From a checkpoint of a small transformer trained on Wikipedia.
Size: width 256, MLP 1024 GELU, vocabulary 2048.
Architecture: LayerNorm before each block, biases, untied embeddings.
Training: a variant of Adam for these matrices, 833M tokens, 13162 steps.
Each number is 50 + 10 x the weight over its row's rms, rounded and kept within 0 to 99. Layers, rows and columns count from 0. The size before them is the row's rms in percent of the matrix's.

# layer 8 attention value, 384x256, rms 0.127, rows 55-63, columns 128-255
086:47 50 51 61 47 25 40 44 39 57 47 37 34 52 29 73 74 54 56 57 46 50 51 47 53 48 40 37 43 47 53 46 52 41 51 67 47 51 43 68 60 46 50 46 54 48 44 49 38 61 46 29 37 46 59 70 52 50 44 45 57 68 61 52 68 60 53 46 52 52 63 47 49 46 51 46 61 43 62 47 56 48 42 76 47 61 52 59 52 46 53 40 49 39 63 58 39 41 50 48 40 51 50 40 44 45 56 58 36 63 36 49 52 53 59 52 40 32 53 60 40 48 36 39 52 51 50 51
090:54 34 43 37 41 39 41 56 55 42 55 59 46 45 59 46 42 57 53 55 58 42 56 46 28 55 47 53 61 49 42 43 50 56 65 40 39 51 36 46 67 48 51 70 42 58 60 52 53 50 60 56 50 35 44 53 81 65 65 59 35 66 45 47 47 41 67 59 42 51 51 48 61 50 51 56 54 47 48 59 68 40 56 38 48 64 44 59 53 48 53 37 48 40 48 64 48 37 55 39 33 57 53 60 51 46 43 36 46 50 31 37 47 64 50 46 52 71 55 55 54 39 50 68 51 54 35 61
089:45 58 53 50 56 39 40 32 52 66 48 35 43 49 53 64 55 56 50 37 48 64 74 52 32 43 47 56 39 49 66 68 57 62 53 54 76 38 46 44 41 64 49 44 49 50 54 52 48 46 42 68 60 28 47 61 62 45 44 48 67 36 39 43 54 66 44 40 49 41 62 67 53 48 40 41 46 64 46 52 43 37 49 54 45 54 44 46 40 51 40 42 43 43 56 38 66 61 50 47 59 49 45 54 42 50 53 60 53 40 56 49 29 68 41 57 64 38 67 41 44 50 38 49 52 34 60 53
089:46 59 48 47 53 40 28 42 59 48 45 37 56 65 59 48 50 65 28 61 58 56 45 38 46 39 56 60 76 52 39 43 41 45 47 54 35 69 76 59 59 45 48 49 55 65 54 55 76 54 39 68 52 57 45 29 75 55 30 45 33 33 48 42 57 63 46 59 58 56 32 58 49 47 39 52 40 48 48 49 48 62 59 45 63 47 59 56 38 57 37 46 38 55 52 43 52 50 43 44 61 57 41 51 60 44 43 59 59 72 24 37 53 57 43 68 48 63 55 39 55 32 65 72 61 40 37 50
093:50 55 54 41 43 48 49 42 42 38 48 37 64 41 52 50 44 45 37 47 48 43 69 60 38 55 38 48 54 52 58 36 38 42 62 43 53 47 55 46 67 41 48 61 40 52 30 52 63 33 54 50 51 44 48 46 55 59 54 62 27 50 49 49 54 52 52 53 49 56 40 40 48 46 47 37 58 31 37 55 55 35 37 59 48 35 39 35 89 49 53 55 47 43 72 65 49 33 53 43 56 82 41 54 58 43 41 49 59 47 43 60 48 44 42 54 50 67 49 65 43 64 51 48 51 75 56 32
085:50 55 38 63 41 58 52 55 51 41 53 49 45 56 41 72 51 51 59 45 34 37 67 43 41 52 45 36 54 43 33 64 64 47 42 36 53 62 53 39 45 47 50 48 38 64 49 50 59 62 56 62 59 41 49 55 40 72 47 47 52 30 54 55 55 45 55 42 65 56 30 54 46 56 53 53 52 46 66 55 48 64 59 67 60 38 54 50 59 38 32 45 56 31 47 50 54 63 41 36 46 39 41 54 60 59 50 46 58 46 43 34 42 59 61 61 37 41 40 36 45 40 58 53 44 43 54 42
088:55 60 28 53 31 55 41 42 39 52 63 52 58 47 42 53 59 47 52 63 65 54 51 61 54 39 38 36 46 76 37 37 54 28 64 61 59 50 51 47 52 35 49 59 47 52 66 57 64 63 38 51 28 39 56 67 50 35 56 58 47 73 53 42 52 44 52 45 75 59 51 29 36 67 50 43 79 45 57 56 45 42 39 36 36 36 56 44 48 65 36 68 46 40 43 64 57 57 68 58 52 44 33 43 66 63 48 37 51 56 57 42 42 37 35 36 56 59 58 54 45 54 54 50 50 48 52 47
093:54 54 48 47 67 47 58 35 55 49 50 54 18 51 50 37 30 47 46 49 54 52 40 51 48 56 56 45 60 50 36 51 44 61 52 57 54 34 48 43 58 77 51 35 59 51 58 50 56 51 57 42 48 54 65 40 50 41 36 50 59 62 32 41 35 25 51 39 47 35 62 60 49 44 52 50 53 45 45 44 64 33 52 48 56 61 59 53 40 63 58 46 64 68 43 53 52 26 42 49 63 74 46 62 51 43 61 42 38 56 81 49 46 33 51 42 46 24 44 30 63 44 56 82 54 36 47 52
093:50 58 51 55 48 63 51 49 34 56 44 55 59 44 61 48 42 49 26 44 44 26 52 60 42 56 45 49 52 43 38 55 51 32 47 54 41 49 52 59 65 48 51 48 42 58 42 33 51 35 46 51 57 47 42 45 65 63 43 45 48 72 74 52 64 43 41 45 70 48 45 53 51 71 54 68 67 51 37 54 54 63 44 44 52 64 44 61 55 40 55 40 56 52 42 33 40 69 56 51 63 62 48 32 71 50 51 41 42 60 63 21 42 38 53 50 46 43 52 37 40 47 46 33 49 59 30 40
# layer 8 attention output (transposed), 384x256, rms 0.224, rows 55-63, columns 128-255
082:49 70 46 40 45 70 64 50 59 46 57 51 56 67 39 43 36 46 52 35 57 60 41 70 40 48 53 46 48 39 41 52 51 36 49 58 40 31 49 48 52 49 43 56 45 66 44 47 59 62 57 50 61 46 43 44 73 59 48 54 58 53 41 41 32 33 42 69 50 44 59 39 45 70 45 45 45 60 63 47 54 52 70 52 60 36 76 38 51 43 43 71 24 42 59 49 56 48 35 51 36 31 39 61 45 58 42 57 60 54 68 55 34 49 44 40 50 44 40 36 57 54 51 56 62 50 55 47
087:45 51 64 67 49 31 54 55 64 40 64 39 57 45 57 60 49 51 59 63 40 44 40 33 57 43 40 73 58 53 57 42 54 48 64 51 31 50 55 47 40 41 80 28 50 55 47 45 41 33 46 67 30 63 61 56 39 49 47 66 41 45 74 55 52 43 38 43 61 33 55 57 40 37 62 51 51 67 68 34 43 60 55 54 60 55 64 60 44 61 65 48 43 56 39 57 45 47 40 40 48 37 41 64 46 48 34 44 59 34 47 38 53 62 52 56 45 40 47 50 53 49 57 45 27 45 61 44
085:68 45 49 69 50 70 54 41 42 45 51 52 59 63 69 44 57 33 39 53 53 53 29 47 49 37 57 37 29 60 55 58 49 45 32 39 52 53 63 47 68 54 53 45 62 53 47 63 72 47 35 50 43 54 34 62 53 54 46 51 57 26 46 55 57 37 37 41 59 43 66 42 49 61 39 56 49 47 71 57 55 50 47 65 49 49 47 46 48 45 39 42 51 42 45 53 50 51 56 41 54 63 52 37 50 70 46 44 43 29 42 61 42 35 36 49 44 55 47 41 56 53 38 52 53 63 64 71
086:58 67 59 58 43 54 45 58 32 52 50 60 53 57 39 69 42 42 43 42 54 42 52 55 64 56 63 58 47 39 65 57 48 59 52 32 52 45 39 57 37 59 21 55 45 44 48 66 32 57 50 30 45 45 61 38 28 35 53 39 45 48 55 60 65 47 36 47 61 62 53 50 45 48 50 57 49 50 46 43 60 51 50 58 27 48 41 58 65 67 42 47 53 56 56 59 53 40 52 45 55 50 56 72 64 56 60 48 40 61 49 32 46 55 43 24 50 57 52 52 43 49 54 34 44 53 57 44
089:64 46 66 52 47 22 68 63 63 36 47 50 55 59 65 57 59 51 62 45 45 49 54 57 53 57 58 50 58 35 38 50 41 58 53 49 34 44 49 55 54 64 79 37 47 51 54 56 48 52 41 34 46 53 51 44 44 60 56 58 63 55 47 45 60 48 51 68 53 47 54 38 35 55 51 49 50 56 65 49 60 46 53 40 37 46 53 63 44 32 51 28 41 54 35 44 46 47 53 52 52 44 54 55 58 60 66 44 40 53 64 35 65 47 56 57 54 43 59 54 67 66 55 42 60 49 62 42
080:51 46 48 48 68 39 41 63 55 60 48 61 61 56 53 56 54 55 44 54 58 46 48 50 60 50 42 54 42 40 55 37 51 39 64 66 38 47 46 49 39 47 49 41 54 54 49 52 61 46 58 37 45 60 58 28 56 53 58 47 51 64 68 44 48 46 62 41 45 63 50 42 50 40 46 39 33 44 23 56 38 62 52 36 49 62 38 43 44 49 48 45 39 60 39 52 57 44 59 50 45 48 51 64 42 76 47 63 36 48 48 57 61 58 23 37 59 53 59 37 43 71 67 45 37 50 48 58
083:46 49 61 27 42 59 59 32 50 48 44 40 55 60 22 54 31 57 50 38 40 57 54 45 61 51 62 48 64 29 55 48 58 36 42 62 31 53 60 51 52 63 57 53 49 45 44 53 58 51 45 61 65 33 35 49 59 63 54 56 57 25 82 47 48 50 47 53 61 57 44 72 52 59 54 62 34 59 50 65 63 48 38 47 46 47 53 51 52 37 64 31 53 31 43 23 48 46 72 46 56 49 43 33 54 54 58 43 40 44 71 49 55 45 62 48 56 50 50 57 41 51 64 41 66 52 41 49
088:49 43 45 57 35 47 44 34 64 42 38 33 41 43 54 46 54 39 60 40 39 50 50 47 52 54 55 61 36 46 50 72 33 42 64 34 54 54 35 45 46 48 57 72 51 73 39 43 45 43 41 53 54 73 55 68 43 40 46 53 58 53 45 40 27 48 48 52 43 55 48 59 65 44 58 50 54 56 52 51 45 62 27 33 44 59 67 49 38 50 38 56 50 35 45 68 54 69 55 46 55 61 54 41 41 36 51 57 44 63 44 39 38 59 55 50 47 61 47 57 52 49 35 48 49 56 70 42
088:52 57 57 57 35 44 51 32 38 33 40 42 57 54 49 70 38 38 57 48 56 50 71 45 66 59 37 54 48 43 56 47 39 58 65 68 37 57 41 36 31 66 70 47 27 48 48 49 43 53 55 53 69 44 49 64 35 46 59 44 49 47 49 41 27 68 55 61 45 57 61 47 54 55 44 70 41 48 57 52 53 51 48 53 33 46 48 38 38 70 77 44 46 51 62 53 53 44 58 36 55 57 55 51 28 58 38 47 54 45 48 66 46 42 37 54 59 53 39 51 37 59 45 45 57 51 67 43
# layer 8 attention query, 384x256, rms 0.106, rows 64-82, columns 128-255
093:47 58 47 45 35 60 63 37 52 62 44 28 49 49 35 50 67 68 36 48 66 29 32 35 40 54 56 60 59 48 42 48 52 53 49 37 47 61 57 60 55 67 61 39 55 39 55 55 59 54 55 52 61 50 49 56 50 53 32 42 47 69 64 60 53 60 49 55 48 50 56 45 47 41 60 62 54 46 49 41 51 48 51 54 45 26 61 50 39 38 36 30 33 55 52 69 71 51 35 42 55 38 33 53 53 65 36 45 47 54 40 62 52 56 35 57 46 44 51 35 52 29 41 48 40 47 50 36
119:54 58 43 54 70 37 27 68 58 47 53 54 44 60 56 59 47 42 58 54 53 57 55 66 56 39 51 48 40 36 78 60 55 55 54 42 49 60 50 31 56 55 32 52 62 52 44 66 39 42 37 55 32 28 57 46 42 31 60 55 50 44 34 68 64 52 50 31 40 61 51 57 50 66 61 30 40 65 55 52 48 61 56 54 69 45 44 55 48 70 55 50 48 63 40 38 52 42 46 60 43 50 55 49 44 44 52 48 48 51 72 48 45 55 60 43 60 50 39 67 60 56 47 52 62 37 46 51
146:39 50 50 59 68 35 41 67 55 43 47 57 47 58 56 47 61 43 54 49 58 59 46 58 47 53 54 46 34 43 68 51 53 60 54 46 53 69 43 35 43 63 17 51 49 65 46 70 45 49 53 51 38 32 59 56 48 45 61 52 53 47 36 64 63 45 56 49 51 57 49 62 60 47 50 41 38 59 53 39 54 47 40 45 58 38 45 54 57 47 58 49 47 64 43 42 39 43 47 64 51 63 62 33 44 50 67 50 57 55 57 47 44 49 76 38 52 55 25 66 50 54 49 66 58 35 57 53
107:33 59 55 46 60 60 55 40 41 50 26 41 47 54 36 58 57 38 38 52 49 63 44 45 64 54 49 55 35 51 49 46 59 55 45 55 55 49 46 43 63 70 66 42 63 58 58 45 51 44 60 53 53 51 56 40 54 44 46 59 46 44 44 29 43 64 63 25 48 30 62 44 56 49 36 32 58 55 50 58 72 60 49 58 56 41 44 52 41 60 28 55 49 64 46 54 53 52 62 65 58 47 48 52 62 59 70 61 60 40 48 57 35 63 36 74 45 38 38 59 45 47 44 53 34 42 45 53
085:50 61 37 66 61 40 46 60 36 45 53 58 41 41 41 66 48 29 45 60 35 36 58 44 48 52 34 56 44 46 77 53 49 40 51 49 62 51 50 29 52 49 41 52 55 60 75 52 56 26 48 46 48 32 59 45 46 68 60 37 68 46 43 54 49 59 44 43 37 72 49 43 61 45 57 43 54 60 67 54 48 63 59 48 48 35 50 48 51 50 63 38 54 51 40 49 59 58 58 53 47 51 34 65 45 50 56 42 61 41 51 62 59 28 62 54 56 56 40 62 54 53 42 66 46 45 50 45
061:59 51 58 56 37 61 59 39 40 46 42 49 62 37 56 45 57 47 44 45 48 60 33 45 44 68 60 51 58 58 27 43 45 49 44 49 55 54 43 53 34 47 67 30 49 40 44 28 54 58 58 45 63 61 37 64 53 69 44 61 38 54 68 38 51 39 47 67 67 32 41 53 62 51 41 59 47 28 47 41 61 39 45 43 30 72 56 33 60 25 49 51 44 51 48 52 54 52 39 51 57 54 63 40 62 38 40 55 35 58 31 44 60 53 65 52 46 60 57 44 45 46 39 50 51 57 40 56
070:58 46 44 47 62 42 56 38 55 57 56 38 40 36 52 34 46 49 33 48 32 51 47 54 60 54 57 49 59 63 42 38 38 48 48 69 54 47 41 53 50 76 59 57 44 39 55 43 60 50 54 52 50 71 57 53 55 71 38 69 56 50 67 35 51 55 46 65 56 50 46 35 27 65 51 60 47 38 47 51 45 50 42 48 12 63 58 58 38 47 48 40 64 38 40 42 67 40 49 56 45 45 53 25 47 50 53 60 47 53 33 53 49 55 39 50 41 47 67 46 38 49 45 33 44 56 46 42
105:50 59 29 40 60 54 69 57 62 52 55 72 55 60 50 46 64 66 49 50 69 55 50 48 34 64 40 63 67 45 59 38 45 28 42 40 44 32 49 41 38 33 62 37 44 52 34 60 41 60 45 48 34 66 47 51 44 42 38 34 47 48 65 59 54 45 43 49 54 57 40 47 55 49 47 69 53 72 49 49 47 47 57 50 50 62 58 52 39 54 51 51 37 46 47 47 62 36 59 43 69 43 50 52 47 42 63 49 58 40 46 55 33 51 67 48 76 48 55 45 46 40 44 42 59 50 57 38
100:45 53 51 60 52 55 48 44 59 64 49 49 39 50 36 42 47 45 59 51 51 42 64 45 53 45 52 64 56 54 48 39 37 55 52 56 45 65 49 38 51 49 50 52 70 68 43 49 36 31 51 51 49 30 52 67 67 54 49 39 52 38 20 63 55 50 45 29 36 48 59 53 55 22 58 57 42 57 43 62 42 64 52 45 44 56 59 51 46 47 56 42 60 45 49 35 59 59 57 41 57 43 51 52 61 42 66 46 57 57 56 35 48 33 75 38 43 59 61 49 52 56 50 65 60 48 51 50
102:55 32 52 54 47 52 50 52 69 63 48 77 28 36 63 51 36 48 26 47 58 64 37 47 53 54 58 51 36 28 43 49 47 44 36 38 57 53 67 36 51 53 46 48 47 68 33 61 60 51 54 55 54 56 39 65 54 53 44 54 34 40 47 48 42 50 54 60 37 39 54 46 56 48 57 51 54 51 51 51 49 68 31 56 57 48 29 60 58 53 40 56 56 35 54 47 46 70 60 32 68 53 43 54 60 54 46 53 54 39 58 52 62 38 41 61 48 44 58 44 61 54 57 59 44 49 35 29
107:61 63 39 58 37 66 66 61 49 49 57 44 59 70 48 61 48 61 42 31 47 49 41 49 55 49 34 50 54 50 58 53 46 45 56 51 44 62 48 47 43 29 56 46 52 55 54 51 58 51 48 37 31 44 38 58 36 79 36 34 73 58 45 42 47 48 46 66 52 43 69 61 61 66 79 66 44 41 55 60 61 59 56 62 34 49 47 48 49 47 56 49 51 48 44 55 49 66 55 56 41 57 45 50 29 45 44 55 52 54 44 74 54 49 54 58 43 59 48 39 46 43 51 48 42 39 59 64
105:51 51 60 45 43 44 48 33 52 55 75 25 63 45 48 46 38 56 45 57 53 46 51 44 44 68 54 53 44 39 60 43 40 45 56 45 40 51 48 61 59 40 60 60 55 55 36 59 40 68 46 41 26 50 60 71 57 78 31 53 49 66 52 63 59 46 42 53 35 51 62 54 37 71 50 44 42 66 63 56 44 49 67 59 33 58 47 49 56 53 49 72 61 47 37 50 54 42 43 36 50 44 58 46 49 36 36 39 45 56 52 40 66 31 63 43 55 51 51 64 46 47 62 53 38 61 73 66
105:56 59 46 52 41 41 50 50 40 59 43 52 51 69 51 65 43 56 56 55 64 58 52 50 52 48 31 49 55 70 46 48 56 42 48 53 52 60 49 54 43 43 52 43 47 50 30 47 72 43 49 46 46 50 44 52 44 45 38 49 38 41 39 80 50 63 57 51 52 58 45 54 25 46 25 58 73 70 39 48 67 35 25 64 56 48 43 45 30 50 49 44 41 37 59 47 58 58 36 50 53 66 58 45 49 51 48 32 57 54 58 42 63 37 43 56 52 58 47 74 56 42 62 52 55 68 55 47
098:50 47 50 59 50 66 46 50 52 41 49 40 55 49 55 50 33 49 52 34 44 44 56 62 65 61 63 58 48 55 71 52 57 48 51 72 43 49 52 57 55 39 60 43 30 86 50 59 42 58 52 67 40 63 53 60 40 67 59 36 46 65 52 48 41 50 48 43 51 58 44 42 49 45 45 44 44 42 44 45 44 33 57 64 31 34 45 51 37 49 42 44 46 38 30 64 45 47 43 60 44 58 62 68 36 46 54 68 46 54 53 66 58 49 25 49 51 40 67 75 65 52 51 60 65 71 58 40
105:59 33 44 57 59 38 55 32 40 50 53 33 64 66 56 50 47 61 41 50 53 56 56 43 48 43 59 58 42 69 43 74 59 66 40 49 56 57 54 49 72 52 51 47 54 62 49 50 37 53 47 51 50 43 69 62 51 46 45 52 34 49 54 64 69 50 43 56 59 52 38 54 25 34 33 25 43 60 59 55 39 47 37 64 49 57 58 41 33 38 57 56 47 52 47 73 66 38 59 33 53 37 58 63 58 54 51 60 52 52 49 57 42 46 42 69 66 62 41 58 49 57 65 69 58 39 49 63
104:46 45 53 53 60 59 57 45 58 53 42 55 57 61 61 41 41 37 57 72 54 66 38 37 57 54 42 48 50 56 51 56 43 55 47 48 50 60 63 38 41 68 43 69 55 42 47 51 57 36 50 47 67 34 46 50 53 60 31 50 56 42 52 60 47 44 52 45 38 27 62 39 36 32 48 50 66 37 34 65 50 51 30 58 61 62 73 52 48 32 56 51 67 40 49 42 48 61 46 57 65 63 56 58 42 49 50 51 50 56 44 56 32 56 54 54 58 45 51 61 51 62 38 73 64 34 45 63
105:44 52 38 59 53 42 40 57 46 31 53 40 42 48 34 39 52 60 45 33 44 53 53 59 54 50 44 57 53 53 59 27 42 47 54 62 61 46 53 43 43 47 49 46 46 46 55 55 49 54 40 55 50 36 39 38 48 52 35 56 44 47 52 48 50 56 50 52 50 42 43 43 60 45 60 55 61 61 30 50 43 44 66 67 67 43 69 53 54 44 40 20 72 37 49 49 57 46 33 57 45 58 44 57 51 29 38 60 48 54 70 61 40 52 64 45 50 45 50 39 29 54 56 55 35 40 52 48
107:36 57 55 53 38 48 49 47 55 62 46 26 52 48 37 54 38 41 60 48 59 44 65 63 36 45 56 47 61 54 44 42 48 49 60 75 52 32 59 46 38 69 50 56 61 50 55 44 44 48 33 55 43 52 41 57 40 37 67 49 33 54 56 44 50 55 40 56 73 56 59 45 68 36 85 34 51 66 56 44 45 41 37 52 48 32 66 59 60 48 46 50 60 43 41 44 37 63 53 46 43 33 53 44 64 58 55 52 41 58 36 48 54 38 58 43 46 53 53 54 51 39 55 56 63 53 59 56
106:58 48 48 39 77 52 46 47 45 38 39 41 61 55 53 58 50 37 34 58 39 45 60 61 44 44 58 40 59 67 46 55 38 35 47 62 59 48 41 60 46 45 55 63 41 59 50 61 63 41 39 44 65 34 61 47 46 60 54 46 53 47 46 46 39 66 57 60 58 53 62 35 53 63 50 39 41 48 35 52 37 45 35 52 51 48 45 48 55 36 51 53 60 44 48 31 51 46 77 37 56 32 52 50 56 71 34 65 53 57 40 54 52 44 38 59 52 53 49 61 45 45 48 62 42 46 44 46
# layer 8 attention key, 384x256, rms 0.106, rows 64-81, columns 128-255
096:59 67 36 54 52 58 49 42 52 59 49 57 62 46 51 40 57 64 37 49 60 63 67 35 30 44 31 81 45 58 50 50 49 49 40 65 47 51 54 44 60 52 51 35 42 71 48 40 54 50 56 58 63 51 50 36 58 39 59 39 28 58 32 51 54 54 41 53 43 42 41 68 55 52 44 41 46 44 58 41 70 35 30 31 60 57 52 52 36 56 43 45 48 37 45 43 55 51 46 48 56 57 41 52 38 50 41 59 57 40 51 41 48 38 54 54 32 46 61 41 57 51 55 46 58 60 45 41
072:51 50 26 43 51 23 46 64 52 63 63 53 43 59 68 47 64 47 73 48 30 52 45 47 49 58 59 24 54 56 64 53 41 48 41 41 45 49 48 30 43 58 54 67 46 50 37 52 41 47 65 55 61 54 63 48 28 36 39 69 53 41 66 62 54 62 67 38 55 61 52 38 36 56 56 39 30 50 50 49 49 42 25 36 46 64 54 55 51 44 50 60 51 44 67 53 41 61 60 65 51 44 65 31 47 57 68 70 46 54 52 33 54 61 54 26 47 45 43 67 37 59 50 49 48 44 46 52
053:63 59 76 62 41 64 48 45 38 33 45 34 42 37 40 49 47 65 58 57 43 41 56 39 56 38 51 53 71 61 50 52 53 57 48 32 43 42 55 53 45 41 30 37 65 41 58 54 60 70 60 41 47 48 45 34 54 50 44 57 31 59 44 38 41 44 36 52 42 46 57 38 31 54 56 56 47 35 40 53 42 59 73 66 65 55 62 52 45 42 51 59 51 49 56 56 51 51 44 17 43 55 49 66 46 53 25 38 30 71 60 58 60 54 42 55 43 54 67 47 50 54 42 36 48 53 39 57
106:40 53 62 57 49 37 42 59 52 63 55 71 52 47 45 55 62 45 42 62 35 53 52 56 60 55 43 59 46 53 51 35 52 45 55 65 48 44 51 44 50 45 33 37 72 52 44 53 39 36 40 39 56 47 47 62 59 56 25 49 49 55 61 48 65 52 81 42 48 60 31 45 31 39 52 49 40 45 45 48 65 62 60 32 55 35 42 45 37 38 23 69 54 59 59 23 56 51 45 62 52 51 53 60 57 58 51 61 52 40 36 58 46 57 45 51 59 36 48 47 52 44 44 43 82 41 60 47
083:43 58 67 48 34 59 40 52 54 28 24 34 36 56 46 46 53 59 61 52 39 51 45 52 48 57 54 50 64 64 51 50 54 68 45 40 30 52 48 44 48 22 54 53 53 47 38 52 54 59 44 38 39 55 45 47 61 47 37 66 47 34 57 56 34 45 50 58 48 36 50 56 62 60 69 59 51 35 40 64 58 43 59 58 44 55 46 53 39 56 48 62 47 54 52 59 47 48 41 36 38 50 60 49 48 53 33 39 23 56 62 63 44 38 35 56 38 51 54 45 54 54 66 43 53 67 50 62
127:49 62 59 66 43 68 48 40 47 51 21 49 57 40 43 41 39 47 35 57 64 39 58 46 51 41 29 78 50 54 41 71 45 53 44 58 48 46 61 55 59 39 63 38 47 52 63 29 54 60 40 50 47 50 31 50 59 60 63 26 49 56 38 40 33 45 38 56 53 39 65 54 52 42 43 56 68 46 50 60 54 50 62 62 59 51 40 43 42 60 43 46 58 58 44 51 58 47 45 45 47 59 37 74 62 43 21 43 52 51 54 55 52 34 40 64 44 57 60 35 61 48 43 49 55 59 49 47
178:51 54 69 53 47 69 51 32 42 53 41 43 51 45 42 38 43 49 33 54 55 39 48 43 52 44 42 64 47 53 45 59 42 50 49 51 45 49 69 58 63 38 65 29 52 57 69 36 43 52 45 45 45 50 32 47 59 51 56 37 42 43 50 37 36 40 41 52 55 47 55 40 43 53 40 58 58 45 52 51 48 47 68 57 56 48 44 45 49 64 45 45 57 52 43 50 57 47 51 35 47 46 34 85 64 37 26 46 50 39 53 60 45 49 37 68 46 52 65 34 66 47 33 52 49 69 45 46
104:52 58 54 62 58 60 66 57 47 59 42 41 46 53 64 34 47 45 57 47 42 15 53 39 48 36 32 53 52 48 67 38 49 41 41 45 36 50 54 48 52 64 42 25 35 45 53 53 43 42 54 72 39 40 51 63 71 59 53 29 63 50 42 56 62 52 59 40 49 42 30 53 60 54 49 48 54 45 39 71 42 52 57 55 50 55 49 34 32 53 46 65 33 67 57 45 42 44 68 56 50 52 54 42 49 53 58 44 52 43 45 55 72 61 59 36 67 47 48 39 49 59 41 38 54 53 54 78
100:50 43 41 54 45 53 70 57 44 54 52 44 52 56 57 58 44 56 37 80 72 60 68 47 43 58 65 47 55 37 53 47 42 61 49 40 57 56 46 49 43 45 50 45 62 50 52 55 48 44 64 42 52 49 49 40 43 57 39 70 55 58 49 41 40 50 52 57 48 47 49 61 67 38 73 51 57 53 56 56 41 45 54 25 40 64 58 41 68 63 44 66 56 38 44 68 52 52 27 44 46 68 43 27 55 56 37 60 51 41 44 49 30 49 60 48 47 54 58 30 37 42 49 69 54 32 68 60
101:54 43 59 73 49 53 43 48 54 66 48 53 64 70 53 55 59 57 44 41 47 45 49 28 37 50 29 61 42 46 70 48 67 45 36 47 48 42 70 61 56 52 39 41 51 58 50 53 49 55 56 53 71 58 52 34 47 56 68 68 52 63 62 49 62 48 51 69 47 72 54 45 54 53 35 45 44 52 57 52 44 33 36 62 44 58 54 33 52 46 39 56 66 52 34 41 65 46 34 49 54 48 39 37 38 54 35 65 33 52 35 47 46 38 47 47 51 46 57 42 46 63 58 57 57 38 57 52
105:52 51 60 55 55 50 64 64 47 42 28 25 58 55 35 47 53 48 64 62 52 63 43 47 40 65 40 67 50 44 72 54 44 44 44 39 36 53 38 82 35 45 37 41 46 61 33 61 47 63 59 50 62 48 59 48 65 49 56 49 52 56 41 47 52 42 50 71 48 35 64 58 47 29 59 69 41 72 34 62 53 60 63 49 49 50 65 36 44 47 79 59 35 39 71 56 41 35 61 50 54 49 52 56 53 42 55 57 55 54 34 45 56 56 59 71 55 58 45 65 41 52 53 46 56 74 43 45
104:36 48 61 40 55 50 57 36 40 57 50 40 51 67 50 36 33 53 48 46 54 45 34 38 65 64 53 60 54 61 51 35 49 63 57 46 53 71 44 50 51 51 67 52 45 56 48 33 53 53 39 51 43 45 75 47 57 40 45 49 48 34 39 54 53 46 40 58 50 52 52 56 61 64 44 44 44 44 56 37 43 29 59 72 54 36 49 52 37 38 53 64 58 68 42 47 55 65 51 56 51 54 52 41 55 32 30 46 54 45 55 55 47 69 55 58 51 54 29 65 63 51 39 60 50 50 66 48
103:66 50 56 50 34 55 59 52 47 59 47 28 54 56 46 67 54 36 35 69 49 40 45 25 54 35 39 54 62 51 35 31 43 47 52 59 45 45 40 44 44 34 54 51 48 56 36 58 31 61 29 42 46 46 34 50 57 61 63 60 49 68 60 32 68 67 37 59 56 69 70 70 25 45 47 53 55 60 56 63 54 40 37 54 44 42 50 61 51 63 41 56 39 55 31 57 52 58 48 50 50 59 43 49 26 62 55 46 54 49 52 30 62 53 55 57 47 47 56 54 45 54 53 48 43 41 46 58
099:38 47 59 32 50 58 63 27 41 49 57 41 50 56 41 65 41 50 44 49 35 38 38 52 74 43 52 51 42 54 58 50 76 52 68 40 46 42 60 70 51 58 52 49 53 51 41 59 57 63 43 45 50 48 70 47 53 76 45 34 58 42 54 62 68 31 58 55 55 50 34 57 45 50 50 49 47 67 45 48 47 51 64 59 49 54 67 42 68 46 52 39 56 47 44 51 44 69 54 52 60 49 42 78 46 55 52 40 40 51 40 65 59 56 44 58 44 38 60 55 45 67 47 47 31 41 64 41
104:45 61 52 58 61 40 32 35 43 54 58 43 55 51 51 46 58 54 44 53 53 57 45 54 39 44 34 46 35 39 42 44 42 65 57 64 66 40 54 53 61 68 50 49 36 74 65 59 63 54 56 58 58 66 58 41 39 57 51 51 48 37 55 35 41 59 54 45 43 60 36 63 46 71 38 64 39 50 56 54 43 39 41 49 48 58 40 58 53 52 65 50 56 52 51 46 59 69 41 56 61 42 48 34 48 50 54 70 50 55 52 58 52 54 49 45 46 48 60 55 45 52 52 65 52 36 77 50
104:32 69 79 50 38 51 49 52 48 62 63 64 56 28 42 32 46 42 46 55 49 58 48 49 53 52 44 47 40 28 49 47 58 66 44 53 54 51 56 47 47 43 42 38 44 40 42 61 51 51 53 52 60 49 49 60 56 56 57 65 47 52 55 41 50 55 34 50 43 61 59 35 52 31 61 55 47 78 64 22 51 54 32 56 51 50 54 43 59 57 46 60 25 53 19 57 35 54 46 54 68 65 73 53 62 41 62 59 48 44 43 48 45 60 54 49 51 57 47 40 22 42 63 52 41 34 71 56
102:43 57 47 54 45 55 52 61 49 51 32 41 55 45 56 51 49 45 54 50 46 69 45 57 57 59 67 32 72 51 40 53 36 59 27 46 57 55 38 68 37 57 54 60 40 53 43 40 50 47 50 54 51 37 50 40 43 50 52 59 43 35 46 35 48 55 34 54 69 44 39 52 62 47 51 49 63 59 56 65 46 52 55 58 65 38 37 39 65 45 60 49 50 52 39 54 33 49 51 54 52 64 40 43 44 65 60 45 54 70 39 50 44 55 48 63 53 58 43 46 57 36 58 30 45 64 61 55
105:28 44 21 37 48 65 53 62 34 46 44 62 60 36 63 51 52 70 43 56 63 35 53 45 69 48 50 60 55 53 53 43 55 52 60 50 50 50 17 58 60 45 41 46 44 50 51 31 45 55 57 46 58 60 48 38 49 48 31 47 50 57 46 59 58 63 52 70 62 54 52 33 67 50 58 44 47 74 58 62 39 52 40 48 53 52 56 42 34 54 56 68 35 58 58 42 41 58 45 54 32 49 56 51 38 64 60 39 43 50 62 64 29 67 59 70 46 64 53 36 47 48 49 43 41 49 57 30